{"num_hidden_layers": 18, "hidden_size": 224, "num_attention_heads": 5, "num_key_value_heads": 5, "head_dim": 64, "intermediate_size": 576, "vocab_size": 2184, "hidden_act": "swiglu", "norm": "rmsnorm", "norm_place": "pre", "norm_eps": 1e-05, "positions": "rope", "rope_theta": 1530.0, "rope_fraction": 1.0, "qk_norm": true, "attn_scale": 0.141, "bias": "none", "tie_word_embeddings": false, "parallel_block": false, "extras": ["capped logits"], "init": "normal", "init_std_qkv": 0.0377, "init_std_o": 0.0, "init_std_up": 0.0377, "init_std_down": 0.0, "optimizer": "muon_variant", "learning_rate": 0.0145, "lr_mult_o": 1.5, "beta1": 0.93, "lr_head": 0.00881, "warmup_steps": 49, "schedule": "wsd", "decay_fraction": 1.0, "decay_shape": "linear", "final_lr_fraction": 0.0, "batch_tokens": 65536, "max_seq_len": 384, "doc_mask": true, "train_tokens": 285500000, "max_steps": 4357, "dataset": "wikipedia_en"}
Each number is 200 + 30 x the weight over its row's rms, rounded and kept within 0 to 999. Layers, rows and columns count from 0. The size before them is the row's rms in percent of the matrix's.

# layer 15 MLP gate, 576x224, rms 0.152, rows 27-37, columns 0-223
093,236,162,193,198,206,228,178,176,151,188,232,196,160,229,145,250,172,228,149,237,195,209,211,127,229,209,214,219,160,200,191,190,193,189,244,257,209,212,212,210,164,240,239,194,193,236,228,181,134,200,143,233,210,193,230,156,228,180,181,231,205,187,211,195,190,150,189,185,178,200,210,185,195,262,226,207,208,204,227,218,171,245,218,206,181,203,181,208,168,201,202,173,186,168,139,213,228,171,147,183,199,224,201,211,156,174,197,230,245,215,211,269,138,233,166,159,148,168,180,217,226,196,247,213,181,219,168,242,247,199,142,160,198,217,187,193,191,237,189,206,173,207,238,206,206,160,291,231,236,246,201,232,179,174,157,204,210,165,168,214,140,177,227,214,225,171,194,181,236,170,208,173,254,223,190,249,199,203,169,165,191,197,198,169,143,238,197,183,178,243,185,214,268,214,131,227,195,229,190,228,169,184,236,215,189,223,224,218,199,209,233,154,192,179,194,220,165,202,201,183,185,244,136,166
099,236,203,210,161,231,211,193,223,251,243,209,195,185,214,218,204,202,194,120,176,166,195,260,216,223,213,185,199,228,104,228,234,185,199,200,174,145,169,154,187,189,258,221,218,209,219,193,196,151,231,208,213,214,139,149,179,262,176,228,190,243,221,215,209,218,187,193,181,206,255,219,211,192,168,158,196,170,173,214,155,211,186,187,228,255,204,191,205,202,182,193,185,174,192,213,234,163,207,244,190,144,255,185,171,238,163,203,216,242,241,165,198,244,264,213,196,205,206,187,296,140,238,198,216,219,187,229,167,190,209,248,188,179,221,213,210,203,199,232,236,228,188,210,226,217,216,238,206,228,207,206,171,179,247,137,211,213,218,191,203,166,168,150,227,237,136,188,219,179,248,232,251,241,182,219,201,210,211,191,191,166,166,199,268,225,175,235,189,178,181,235,233,226,167,210,167,191,211,168,186,226,228,196,169,182,179,231,243,283,197,255,183,221,224,173,185,209,226,198,200,237,201,192,204
098,196,211,174,245,170,187,193,211,225,213,187,235,200,193,220,255,216,230,231,223,210,175,175,219,203,158,178,207,229,187,190,236,235,229,201,155,178,187,174,182,249,217,212,137,193,244,218,230,222,180,250,168,228,197,241,178,202,206,171,202,185,185,224,221,188,177,203,235,218,160,175,231,166,233,162,183,225,202,164,216,226,170,287,213,213,244,152,128,204,239,223,160,153,200,211,194,241,207,228,218,179,163,186,216,205,199,161,223,215,145,156,236,236,252,194,217,156,187,182,258,216,167,188,144,206,222,206,231,213,196,272,201,189,165,208,189,254,225,212,207,205,180,167,236,238,185,214,206,230,211,228,237,183,208,191,192,167,146,193,214,178,200,155,186,166,182,251,232,236,188,155,186,258,201,150,189,197,276,243,214,165,193,195,196,213,177,220,197,223,206,305,155,186,163,181,138,230,213,239,167,213,157,186,194,201,192,234,212,216,223,166,203,193,197,198,188,170,193,216,296,185,211,221,217
099,174,176,175,146,147,200,150,228,171,180,199,254,218,180,269,166,217,264,180,188,184,194,168,167,175,241,222,196,218,222,214,226,221,212,236,233,213,191,177,252,206,182,116,183,113,227,181,218,198,258,242,196,160,240,239,183,174,175,188,205,200,224,245,220,188,203,255,222,189,203,252,259,197,205,212,191,220,230,202,173,166,171,182,180,209,197,274,180,180,191,188,168,195,204,159,206,230,229,193,174,200,205,190,242,203,208,198,208,220,220,177,161,219,226,205,238,175,167,234,190,214,196,200,170,159,192,185,195,216,126,201,198,244,145,182,225,234,194,221,243,251,150,193,188,213,254,170,229,196,187,210,169,168,189,196,188,241,189,183,208,161,266,209,163,204,186,253,196,248,178,204,213,182,209,182,233,158,165,161,254,206,176,185,180,208,239,272,182,218,206,160,235,252,210,201,177,154,222,181,214,149,205,206,236,225,233,182,187,244,210,231,196,178,162,196,205,183,138,208,227,238,191,221,235
099,182,177,208,186,172,173,219,149,243,199,205,207,189,169,203,181,165,248,247,247,147,236,138,198,239,140,182,163,234,184,189,188,219,150,205,190,195,247,179,195,217,197,215,172,242,191,261,206,184,229,201,179,168,243,217,223,227,220,169,225,188,237,198,181,145,212,200,214,273,160,194,181,197,173,200,224,161,155,249,180,216,201,202,178,184,205,229,184,255,190,239,172,275,228,184,154,176,186,273,194,166,193,223,162,215,217,213,155,204,247,146,203,204,254,200,176,182,176,227,237,180,175,246,222,240,229,181,171,232,156,146,226,206,166,172,200,185,177,207,216,205,254,220,196,207,165,186,181,148,201,186,239,211,199,201,223,183,182,196,196,236,205,155,175,243,204,202,183,187,162,230,187,180,242,185,185,243,215,166,248,188,252,252,214,215,157,158,218,164,191,205,190,165,255,252,231,204,153,220,176,176,209,230,224,179,253,182,187,195,169,206,169,225,224,164,165,188,146,172,159,204,224,158,183
101,216,212,212,160,201,196,192,215,202,252,178,220,193,220,241,224,224,260,203,246,202,227,204,182,179,229,175,214,162,296,188,203,225,156,164,230,201,227,196,199,148,238,205,187,207,182,194,246,249,233,209,246,192,230,187,277,201,196,213,185,189,221,146,171,213,248,208,199,198,255,194,248,198,170,184,208,206,190,218,224,205,207,196,215,133,164,218,232,171,204,172,208,201,242,203,199,237,219,225,184,172,204,197,215,136,192,201,166,175,226,173,216,183,255,159,196,233,220,119,249,196,202,174,214,255,223,211,155,185,191,172,185,169,191,167,227,145,212,170,187,180,228,197,192,262,190,198,236,156,183,201,227,210,182,194,224,258,158,216,190,184,246,190,191,267,168,144,216,264,226,224,199,219,205,147,226,189,202,158,218,207,136,180,247,178,177,211,197,188,183,179,220,169,187,159,212,182,228,238,224,203,200,221,169,269,210,245,169,179,162,207,224,264,150,218,171,183,166,194,240,159,217,176,180
100,249,193,210,196,182,227,167,187,224,173,229,181,205,169,219,219,200,224,214,248,207,227,210,231,248,168,181,222,184,175,238,197,200,198,169,185,223,184,222,235,182,260,268,240,218,175,211,177,244,172,198,138,198,168,232,210,236,165,171,152,236,160,187,208,184,206,208,192,191,210,212,197,225,264,260,219,218,179,242,225,178,190,227,287,247,177,175,234,168,168,177,240,137,210,211,223,200,205,133,169,207,253,223,223,180,207,212,205,258,212,241,233,203,213,119,216,183,240,171,222,224,201,198,205,164,198,198,198,181,209,164,201,223,213,183,282,210,186,157,207,170,235,191,205,234,226,222,185,200,237,153,151,200,189,171,191,176,200,188,220,230,211,139,222,278,107,209,208,176,183,207,241,196,217,192,225,172,236,212,168,172,180,195,202,228,166,248,156,191,225,177,232,201,188,234,213,230,189,192,186,230,205,250,219,190,187,235,197,155,247,156,195,187,233,210,238,269,202,169,175,195,186,196,194
105,203,169,127,186,171,237,227,217,229,234,168,227,215,222,174,231,273,191,228,171,221,236,146,184,242,200,248,199,186,134,249,173,152,177,162,243,220,244,186,191,175,210,258,182,175,200,176,192,226,214,230,248,169,182,241,222,194,221,194,210,200,217,175,122,230,219,250,148,227,253,127,183,188,239,239,208,211,170,220,183,271,205,177,171,165,158,199,163,235,212,178,202,181,167,205,200,145,219,178,185,199,218,205,179,124,216,202,176,239,195,163,223,272,225,243,220,150,228,215,171,150,183,169,224,236,197,174,255,236,211,189,162,220,203,187,185,154,168,234,215,195,228,255,227,220,202,223,247,231,214,200,211,206,180,223,187,225,208,207,174,220,225,205,250,217,221,216,148,242,200,180,208,196,219,207,192,200,155,225,221,233,174,206,214,182,159,211,229,180,162,184,186,177,210,173,195,205,196,210,194,197,245,171,174,197,199,217,222,198,195,152,133,171,219,208,166,202,171,170,168,196,208,248,171
099,238,189,198,138,152,194,258,144,197,119,252,217,209,211,218,149,178,250,204,177,155,217,206,189,188,173,218,153,214,203,268,180,186,251,191,247,196,259,205,172,185,189,195,235,154,159,209,211,204,209,220,181,193,135,188,176,187,169,244,171,198,194,197,156,208,204,175,250,233,199,184,178,207,150,198,167,141,192,216,241,176,145,152,170,140,209,217,189,221,193,193,221,172,246,222,158,172,168,198,173,197,206,140,216,224,206,199,198,229,196,195,162,254,184,194,205,197,192,168,208,206,168,223,238,140,154,197,233,170,165,228,225,187,213,185,225,270,191,148,209,181,202,212,244,233,186,247,200,176,180,136,227,198,188,251,185,217,248,246,247,188,225,241,224,209,204,220,192,168,217,201,229,187,189,187,219,119,204,232,236,185,228,179,183,217,235,220,181,197,194,226,177,258,161,200,201,157,212,188,236,166,219,215,245,199,235,205,262,185,247,198,217,200,194,191,196,172,200,177,204,181,215,217,161
102,207,214,215,141,133,152,194,238,188,173,178,143,166,181,220,223,181,174,158,232,168,170,211,211,177,189,162,169,243,190,190,233,198,222,219,166,249,196,225,223,275,220,231,197,182,228,205,202,166,238,190,176,214,281,196,267,265,188,168,228,186,219,259,159,173,181,187,182,146,198,211,139,211,208,158,258,169,191,173,216,226,176,175,191,169,184,253,241,193,251,215,196,151,245,196,235,187,231,188,187,203,217,231,176,278,146,174,232,214,235,203,204,200,238,167,120,217,198,236,214,256,216,209,187,194,223,219,188,214,222,195,235,202,214,229,227,171,241,167,186,196,155,214,239,189,234,214,189,168,222,169,177,269,218,190,208,168,204,180,189,139,206,199,161,212,151,170,261,192,190,183,219,165,258,193,214,259,189,173,186,196,214,215,213,210,204,180,155,178,195,195,157,196,206,206,162,214,209,232,181,178,196,216,258,193,159,174,189,185,175,227,180,180,199,231,199,206,171,213,222,218,189,219,231
102,170,172,284,196,231,225,246,214,168,206,126,216,228,227,234,234,251,171,187,199,217,230,191,205,192,222,179,242,124,223,195,211,186,200,216,190,189,204,176,179,219,221,172,208,173,240,166,200,219,181,186,150,139,188,166,218,184,170,192,190,225,246,221,205,226,206,179,158,178,189,202,219,207,170,179,137,177,214,186,178,167,244,194,207,208,143,274,254,222,180,238,228,175,131,224,197,230,181,225,154,257,145,220,200,203,224,242,243,207,171,242,202,176,187,206,153,146,183,167,220,200,213,149,211,175,180,216,252,192,161,213,233,157,183,237,159,224,197,195,194,185,175,215,235,146,221,201,251,212,257,189,203,188,206,215,175,201,166,251,237,160,221,194,261,156,209,243,166,226,176,232,184,162,214,213,203,205,171,163,148,221,241,206,196,212,209,229,181,172,179,214,225,191,208,200,181,193,246,230,157,220,205,235,214,164,195,186,217,198,179,204,166,217,162,170,174,259,180,186,237,257,175,182,159
# layer 15 MLP up, 576x224, rms 0.164, rows 27-36, columns 0-223
099,250,182,172,218,169,224,223,197,172,185,232,176,160,207,202,174,170,168,151,226,239,229,244,212,194,202,167,215,185,222,233,199,164,109,262,207,178,168,195,136,141,176,221,237,178,227,179,162,241,214,207,222,250,171,219,193,177,197,171,172,273,205,212,138,168,208,220,208,193,142,167,219,164,204,180,253,162,185,211,196,179,221,185,226,191,262,234,147,163,215,243,199,191,215,264,210,231,204,191,190,203,209,184,208,260,197,181,189,145,172,189,174,226,131,235,208,208,178,157,171,219,184,213,185,192,202,198,178,159,205,162,223,220,198,185,125,211,183,192,142,222,182,206,147,240,191,195,197,154,177,259,228,205,224,232,190,194,210,225,229,262,171,226,183,150,190,238,235,236,192,194,202,186,263,178,171,206,206,175,216,179,200,204,233,184,218,187,225,211,194,236,172,165,188,233,234,155,193,207,183,144,171,234,169,220,209,196,218,206,241,222,161,200,202,205,260,219,174,220,154,232,182,214,234
102,150,157,190,183,155,140,210,220,154,148,198,220,231,174,190,227,212,212,204,198,176,212,208,157,190,197,159,234,232,169,239,205,177,208,210,159,212,182,205,272,179,198,224,196,265,180,214,237,226,132,229,207,224,233,190,187,121,218,235,222,142,200,202,210,217,188,172,201,250,254,198,165,182,237,179,190,150,183,102,267,208,210,225,246,170,204,202,158,210,199,225,205,202,189,200,176,173,196,182,165,197,172,192,187,202,201,196,230,208,172,173,203,207,201,183,182,245,195,201,186,249,234,187,156,204,208,182,161,170,184,191,203,234,218,201,185,207,157,149,135,206,222,161,188,172,127,205,147,208,194,276,185,201,174,251,216,209,167,183,181,223,229,205,209,187,287,194,223,216,214,175,171,176,168,218,205,208,220,277,146,222,203,188,160,218,207,186,206,223,196,194,221,236,211,250,194,210,185,217,215,184,220,202,255,197,205,212,219,218,167,200,216,167,164,239,232,188,174,244,159,243,188,150,151
102,198,246,175,243,147,171,184,235,251,208,142,196,228,200,155,116,147,235,198,245,228,192,213,245,187,138,171,171,236,178,200,183,167,235,201,213,211,221,177,158,217,230,195,183,213,190,219,152,238,160,226,161,203,181,209,222,192,229,211,144,213,186,245,218,217,170,155,249,174,184,173,234,232,207,193,194,222,206,205,160,193,194,205,173,175,261,197,156,212,218,272,166,186,167,232,174,243,208,155,248,195,169,175,224,161,223,170,217,210,172,209,151,188,166,211,222,204,199,214,209,181,212,216,196,173,214,186,141,238,135,224,193,165,155,191,209,217,258,186,139,191,223,183,209,241,204,231,198,204,201,189,224,213,180,204,207,220,161,181,215,179,210,204,199,153,173,229,203,172,236,177,122,202,212,242,254,178,259,218,200,198,196,167,197,251,181,205,207,192,210,223,120,189,209,258,160,197,183,196,201,232,217,165,211,180,229,240,131,156,188,202,192,221,146,199,223,160,172,165,223,179,202,204,173
099,214,180,220,209,165,165,233,158,196,173,190,208,144,184,215,221,210,161,203,167,262,198,257,153,191,184,218,228,193,264,180,235,203,214,204,204,214,238,184,197,204,217,164,251,144,230,199,195,208,141,163,204,196,150,199,187,257,254,214,176,272,207,122,227,207,159,252,218,194,189,244,193,183,209,211,201,183,225,188,162,182,200,210,213,180,222,212,221,166,169,249,164,211,163,209,218,181,210,161,214,170,156,262,221,214,216,198,182,187,191,140,203,176,139,186,233,216,243,205,224,200,200,232,201,228,151,248,247,138,196,177,179,263,195,216,169,195,249,180,174,148,183,201,256,170,205,184,203,164,186,208,174,193,187,155,218,196,183,237,140,260,200,165,160,226,172,184,188,182,176,204,228,219,230,177,171,206,195,213,245,180,181,207,153,232,184,142,204,217,160,237,165,203,130,146,216,228,202,171,206,217,192,212,215,228,222,220,235,199,205,204,219,211,203,216,169,191,158,238,227,151,239,200,249
095,193,286,161,180,208,211,193,194,153,221,197,191,186,209,151,233,269,188,223,176,216,134,172,189,149,221,228,175,216,132,177,186,168,193,217,185,226,199,196,164,177,203,185,195,203,154,181,175,154,161,197,218,194,207,277,154,201,198,212,249,213,175,150,223,213,233,221,172,176,232,173,154,233,170,221,242,186,185,179,192,201,186,219,188,207,179,140,199,158,177,210,191,183,207,207,254,244,253,175,222,231,201,224,179,223,188,218,188,208,194,178,244,218,183,261,188,191,206,189,193,226,156,225,192,167,195,154,181,175,213,248,177,190,258,191,196,211,235,255,226,221,195,188,184,172,170,151,191,190,224,194,226,187,163,237,201,223,163,301,231,236,194,254,196,219,171,155,174,204,198,154,222,150,181,234,201,176,101,209,218,181,204,206,239,268,180,203,207,171,190,210,177,208,165,195,157,196,249,226,158,214,236,226,175,194,242,195,203,177,198,176,236,193,167,225,164,210,244,180,189,247,217,187,199
100,219,194,214,270,177,207,211,199,196,172,250,181,178,135,236,266,202,182,148,171,158,191,167,163,174,197,164,229,199,206,198,191,212,199,213,169,233,231,181,256,221,212,173,166,172,205,174,203,170,198,207,237,198,194,223,147,168,199,189,216,168,239,208,154,199,153,228,185,210,250,231,129,174,178,159,206,195,197,178,240,149,188,173,188,196,224,230,212,228,192,199,233,205,221,228,245,219,193,217,239,219,169,150,157,216,210,170,193,160,141,199,210,195,212,158,183,147,172,222,192,140,165,245,164,171,191,157,183,195,187,143,195,242,221,187,189,200,198,217,183,196,190,200,207,228,168,195,136,224,250,210,215,183,188,185,171,218,209,158,231,195,151,202,257,190,254,180,210,187,168,217,224,158,159,254,255,199,192,195,158,251,209,275,223,226,190,244,132,234,175,180,193,208,207,173,227,171,231,256,159,187,145,246,239,205,209,256,163,182,177,203,196,216,221,159,218,193,243,199,188,202,165,196,205
102,185,250,205,216,192,258,162,215,237,185,191,186,254,217,207,155,197,238,183,233,237,256,209,214,234,252,201,185,183,177,191,209,193,224,212,187,186,221,195,244,206,230,163,218,194,176,223,235,222,179,196,170,237,185,212,189,210,184,193,226,167,184,202,173,196,211,132,216,199,183,262,183,214,220,190,238,180,172,230,241,245,178,200,257,238,170,197,204,151,184,187,214,231,200,186,210,186,157,201,220,207,247,237,155,177,245,200,199,160,181,187,209,197,194,212,244,202,212,184,271,182,211,191,220,181,208,178,192,177,200,202,97,163,189,166,227,188,178,193,215,173,172,149,165,203,234,228,175,198,242,177,203,202,228,220,199,83,205,132,231,217,232,195,218,169,141,164,236,215,183,160,161,165,280,251,205,185,198,160,145,191,230,165,203,235,171,231,187,183,197,195,224,189,178,274,233,194,236,195,229,196,165,218,195,202,164,220,188,191,225,156,158,250,219,255,180,225,192,214,209,158,233,200,227
108,194,188,237,192,226,242,178,203,199,191,192,231,183,192,228,188,149,193,152,164,219,192,166,229,210,225,183,216,236,190,236,203,190,199,199,242,185,182,176,168,194,213,221,181,229,203,221,231,185,197,185,270,207,229,225,217,256,177,242,132,216,206,180,174,247,236,179,233,249,167,232,209,201,142,193,212,167,159,199,234,265,218,202,178,182,158,164,134,167,172,144,167,251,167,200,204,224,187,220,238,192,212,220,176,133,173,221,182,190,201,219,189,167,176,212,200,207,198,184,160,209,172,186,165,212,194,156,196,224,186,146,281,236,214,215,202,214,149,202,236,168,181,266,223,200,220,188,170,218,193,219,173,225,126,186,217,222,138,161,178,151,210,229,188,216,210,234,194,204,175,146,158,183,223,190,164,191,238,263,217,182,249,161,201,181,202,227,173,129,209,208,213,170,205,223,179,266,245,222,197,165,201,179,167,222,223,185,174,188,213,192,208,214,211,295,163,218,174,183,249,192,192,205,244
097,190,210,164,198,169,217,165,209,237,282,236,250,264,174,213,195,221,174,192,239,208,170,173,162,210,221,230,228,217,180,190,222,246,235,177,217,213,227,210,219,229,179,170,209,231,190,215,194,154,218,203,256,184,223,183,193,259,227,192,198,235,178,230,225,203,145,191,147,216,233,201,241,204,177,150,242,180,208,198,184,216,211,211,175,222,200,196,199,238,140,235,178,241,128,221,201,188,221,171,209,234,170,171,228,244,195,178,221,253,236,210,168,203,190,246,218,211,180,168,218,158,213,148,215,253,217,176,202,179,240,167,211,151,197,268,210,214,186,263,189,206,257,239,151,156,242,190,149,178,207,217,227,160,222,192,220,178,225,175,230,208,209,201,205,248,247,157,198,204,159,197,185,234,204,219,162,141,191,158,139,213,205,179,202,167,237,221,175,205,201,189,274,218,211,239,176,230,227,192,200,216,228,197,194,170,213,207,165,214,237,233,189,134,227,210,280,207,187,187,170,239,217,193,225
101,254,204,160,241,192,205,190,176,170,236,196,198,253,249,196,236,199,228,193,217,200,230,197,173,185,169,218,230,171,174,194,255,181,252,264,212,229,156,230,217,206,204,230,193,215,165,234,161,185,160,172,212,193,220,192,175,147,230,183,208,212,163,230,195,209,223,208,269,215,218,232,224,195,134,193,247,181,171,238,161,212,265,202,231,192,246,161,204,257,187,181,113,208,195,207,240,184,179,193,209,226,160,212,204,228,142,207,167,193,188,168,214,185,175,234,209,208,215,194,208,196,156,132,239,204,246,155,247,169,166,176,204,214,226,205,165,154,185,258,235,196,157,214,257,227,223,163,184,140,167,204,238,170,235,161,188,201,212,173,189,150,171,230,167,173,178,231,192,177,190,207,238,177,208,216,152,195,184,164,206,199,246,226,147,174,225,198,183,192,203,265,211,218,170,215,193,215,169,220,173,169,212,199,188,204,205,181,234,128,161,233,216,154,201,180,233,170,214,146,184,181,244,215,205
# layer 15 MLP down (transposed), 576x224, rms 0.0979, rows 27-36, columns 0-223
092,201,124,198,203,228,210,150,160,172,197,128,226,187,198,223,151,152,164,205,199,198,222,185,176,231,213,228,241,224,220,194,168,174,164,177,199,187,187,201,231,275,230,206,222,206,246,195,228,183,195,198,227,134,168,185,267,205,218,192,225,177,205,192,161,190,251,223,215,223,190,187,184,212,170,173,179,170,204,153,182,250,170,161,181,182,198,237,215,180,217,183,157,193,211,229,178,187,193,196,245,216,188,165,182,233,238,262,200,215,226,222,204,221,219,213,180,229,198,239,209,168,218,141,174,188,235,160,261,190,177,202,202,167,182,246,187,192,157,186,161,244,215,136,220,224,173,232,240,196,147,206,195,165,204,191,176,161,266,201,205,155,237,173,159,198,216,185,172,199,183,201,214,216,197,169,203,240,171,213,163,285,202,183,186,239,242,194,206,236,196,169,171,137,144,216,155,182,193,192,185,201,194,201,201,177,183,166,194,189,149,164,183,158,121,219,191,127,224,222,188,243,170,196,248
103,218,118,203,207,199,156,191,232,226,211,160,131,225,198,193,174,167,231,194,228,179,246,162,239,150,191,188,223,208,191,122,214,212,184,221,189,231,237,207,259,261,221,223,210,228,260,216,225,206,235,203,213,191,215,165,109,163,233,184,221,219,204,212,170,219,174,219,145,208,200,220,209,169,214,192,192,188,234,185,182,236,251,198,175,193,222,150,158,185,218,187,175,190,203,224,222,167,154,150,216,212,212,211,174,225,195,184,275,217,185,175,219,137,246,192,132,185,199,195,192,183,182,232,182,241,197,175,192,237,221,252,202,190,195,205,198,192,181,215,201,228,221,133,200,219,233,218,187,201,203,202,235,211,209,188,210,205,236,195,230,198,176,171,178,273,210,193,238,167,183,185,255,220,168,159,182,216,263,160,179,126,204,184,240,287,206,242,172,198,161,196,190,179,176,223,200,183,193,163,168,200,228,221,234,177,235,176,204,175,224,160,192,197,240,160,201,262,205,195,185,257,201,205,206
095,214,191,159,213,224,265,184,197,195,196,171,205,150,160,242,202,169,237,232,198,175,146,250,189,214,231,195,197,160,196,189,224,235,192,204,203,236,224,215,251,184,215,202,215,212,172,175,188,192,187,223,214,220,239,189,209,245,185,221,231,187,152,185,119,230,182,209,195,212,239,203,221,244,232,222,164,219,211,250,198,216,194,244,202,168,211,258,242,194,164,184,155,203,206,180,194,187,170,216,167,201,229,178,210,199,167,190,209,207,232,237,180,166,195,210,193,202,174,199,198,238,164,202,237,154,183,191,244,185,184,236,201,163,235,181,206,174,176,177,135,197,151,240,261,176,175,219,191,263,215,179,203,186,193,229,220,261,185,209,178,221,199,212,238,199,15,197,240,145,193,198,179,162,172,194,215,198,201,184,200,219,170,188,190,186,219,243,215,150,211,222,220,224,196,130,213,167,208,220,240,227,184,183,203,202,233,148,203,179,197,179,175,256,198,181,217,160,226,202,194,176,246,170,195
101,195,189,188,203,282,216,223,174,167,267,212,113,185,190,184,233,170,171,208,201,261,195,220,273,157,176,216,221,217,113,151,159,229,159,220,154,200,209,258,192,200,198,197,166,197,187,189,191,190,194,221,193,207,176,197,161,179,211,155,207,266,186,162,213,195,212,179,253,177,195,185,210,237,244,242,198,179,203,181,136,178,162,212,207,212,179,206,202,158,227,189,217,251,166,209,207,199,195,248,143,213,173,215,193,200,195,174,188,157,243,194,198,234,199,164,231,223,220,226,179,214,167,148,217,176,215,202,217,185,203,190,232,220,163,174,293,188,208,231,178,171,183,265,204,221,194,158,184,218,200,276,165,212,219,176,235,177,177,207,175,254,168,207,195,245,216,199,232,235,209,193,230,185,179,180,209,188,149,214,216,170,231,238,175,193,182,209,167,174,207,174,213,167,227,196,201,167,184,212,176,140,169,236,186,182,237,171,147,211,258,220,176,219,162,180,253,226,187,158,209,236,183,176,220
101,205,187,174,198,205,219,194,213,174,166,174,176,209,228,279,207,208,140,224,250,193,169,217,166,206,216,220,221,158,164,119,209,183,152,196,239,166,151,189,146,161,160,182,180,164,213,243,185,211,213,223,210,165,148,196,207,204,240,170,169,210,202,187,150,216,198,223,231,119,213,224,202,177,171,201,187,205,244,198,164,206,200,244,224,198,190,169,232,187,190,200,221,236,176,206,184,123,151,169,194,185,213,195,211,191,190,216,206,194,192,224,204,194,75,215,206,176,172,242,245,179,204,158,219,202,178,225,202,189,217,232,237,192,171,162,193,227,242,185,210,194,211,240,228,153,201,245,236,206,165,184,153,215,219,181,193,198,164,198,209,214,184,215,192,207,141,204,174,192,258,283,223,240,252,187,236,219,200,220,166,222,202,245,150,193,187,150,250,161,171,213,239,187,184,122,209,170,222,178,206,207,176,240,214,188,185,194,175,200,236,212,182,197,231,170,166,190,223,238,160,199,221,201,249
100,194,205,237,184,176,189,169,212,229,213,207,198,198,175,200,134,226,204,263,199,218,220,175,218,232,221,185,120,159,222,203,216,171,215,200,210,260,218,183,257,170,192,153,207,208,239,239,155,208,162,212,186,192,254,159,226,134,198,262,162,174,195,164,251,190,229,188,171,174,206,250,214,201,252,222,191,173,173,210,233,219,168,207,175,251,249,193,237,196,192,220,185,209,264,223,242,182,239,182,165,236,167,267,186,183,226,198,214,229,168,187,228,182,214,187,219,223,196,226,218,187,117,229,199,193,190,205,208,217,199,208,176,182,183,196,169,254,144,189,197,194,197,197,232,213,216,211,233,142,145,215,241,226,159,172,255,246,193,188,138,184,198,192,200,226,246,169,225,206,162,250,187,209,221,149,224,212,174,112,184,222,171,190,143,218,207,202,239,204,189,208,223,222,230,177,180,192,148,218,226,206,256,200,161,217,188,167,259,166,172,186,189,233,177,206,195,232,199,185,198,217,167,216,239
099,213,210,171,193,217,205,181,187,240,196,219,177,249,142,227,198,227,250,159,189,227,207,204,258,161,248,232,213,213,182,167,216,231,236,191,248,231,197,183,238,178,223,212,156,221,230,211,258,234,181,193,208,255,147,215,210,149,164,248,191,162,212,156,180,234,187,179,178,245,176,167,194,207,202,176,170,219,217,202,232,172,195,153,152,200,225,180,175,178,159,210,172,205,180,219,190,173,233,165,185,227,200,194,166,215,182,190,207,142,194,240,258,198,228,253,214,193,190,164,175,220,197,196,217,261,214,157,209,233,142,160,202,178,204,167,223,224,161,162,182,163,213,202,241,282,211,247,184,203,210,180,176,169,194,221,205,209,207,220,164,228,248,228,213,208,116,226,136,183,223,210,166,159,169,248,187,113,181,194,147,223,173,231,231,217,163,155,186,243,202,176,171,224,231,231,151,172,222,201,202,217,179,218,176,238,207,231,169,210,180,170,229,188,245,203,192,245,205,217,168,236,233,209,188
106,198,191,189,175,166,178,187,176,215,145,175,214,223,138,220,191,195,165,242,245,192,146,197,252,191,197,218,171,252,193,184,191,232,216,217,158,218,186,233,156,186,179,166,220,145,228,204,160,231,204,231,195,158,192,190,256,217,148,182,144,186,177,253,156,142,205,223,207,210,163,164,233,194,132,153,184,203,157,191,172,187,157,210,165,153,188,179,221,158,203,178,206,198,146,218,236,279,190,193,182,185,237,184,195,224,216,207,204,236,143,226,189,224,224,229,197,212,235,208,185,243,216,172,172,224,227,244,198,183,197,213,260,159,159,205,274,257,201,192,205,225,215,209,228,246,180,206,235,192,209,257,214,227,194,194,202,212,200,212,205,239,189,175,200,190,143,223,201,171,146,231,220,209,179,192,260,214,201,206,189,134,199,209,171,232,172,218,214,191,193,184,208,247,182,210,199,228,254,163,181,174,196,202,280,240,160,180,170,203,242,202,184,237,190,211,128,171,260,204,181,219,212,191,180
099,202,184,182,274,190,227,177,186,174,181,195,234,195,236,166,175,211,195,211,204,258,186,180,209,187,173,210,162,191,225,244,205,225,201,160,256,186,247,226,193,154,128,154,170,212,193,204,240,148,185,218,248,213,198,205,206,199,215,234,245,163,168,208,159,180,222,176,198,218,187,200,196,181,188,188,205,229,234,229,199,177,175,198,192,216,215,231,146,205,181,220,145,192,209,218,166,189,177,165,187,196,161,175,202,176,178,229,220,213,214,200,192,206,226,131,203,248,159,166,258,216,230,210,251,173,176,130,192,197,183,216,203,178,181,230,149,218,187,179,196,193,190,230,181,184,190,254,196,205,210,123,204,159,232,207,241,225,226,196,203,212,172,231,211,186,337,110,207,251,205,206,198,198,185,252,214,187,235,204,182,148,213,175,230,187,169,202,200,207,224,222,186,223,216,172,186,202,201,218,205,205,181,195,211,190,184,185,222,246,188,186,228,260,222,258,259,204,210,164,182,143,157,131,153
101,204,199,212,221,182,184,282,171,217,222,249,218,224,138,215,231,155,180,209,235,151,213,147,231,164,176,210,189,255,216,240,169,215,219,183,180,183,188,146,194,216,196,219,228,215,216,209,248,202,185,236,179,184,172,180,190,138,214,164,155,216,172,170,199,252,212,219,190,183,204,194,229,197,176,207,195,178,190,219,156,147,216,217,250,223,187,196,153,250,161,199,166,152,194,228,158,218,169,250,187,192,212,272,113,183,206,216,183,223,181,176,197,162,186,219,206,227,222,186,223,219,198,254,166,182,145,222,170,224,227,239,170,160,227,184,222,261,223,162,166,158,193,245,170,198,237,187,194,259,203,151,198,267,166,208,229,186,204,171,205,179,189,194,146,168,238,157,192,167,194,202,133,216,258,209,217,187,216,189,194,215,189,185,150,207,196,180,201,204,262,214,220,213,150,178,229,219,228,158,185,186,209,231,153,162,223,198,167,251,196,222,239,153,162,192,199,188,186,223,205,205,246,221,196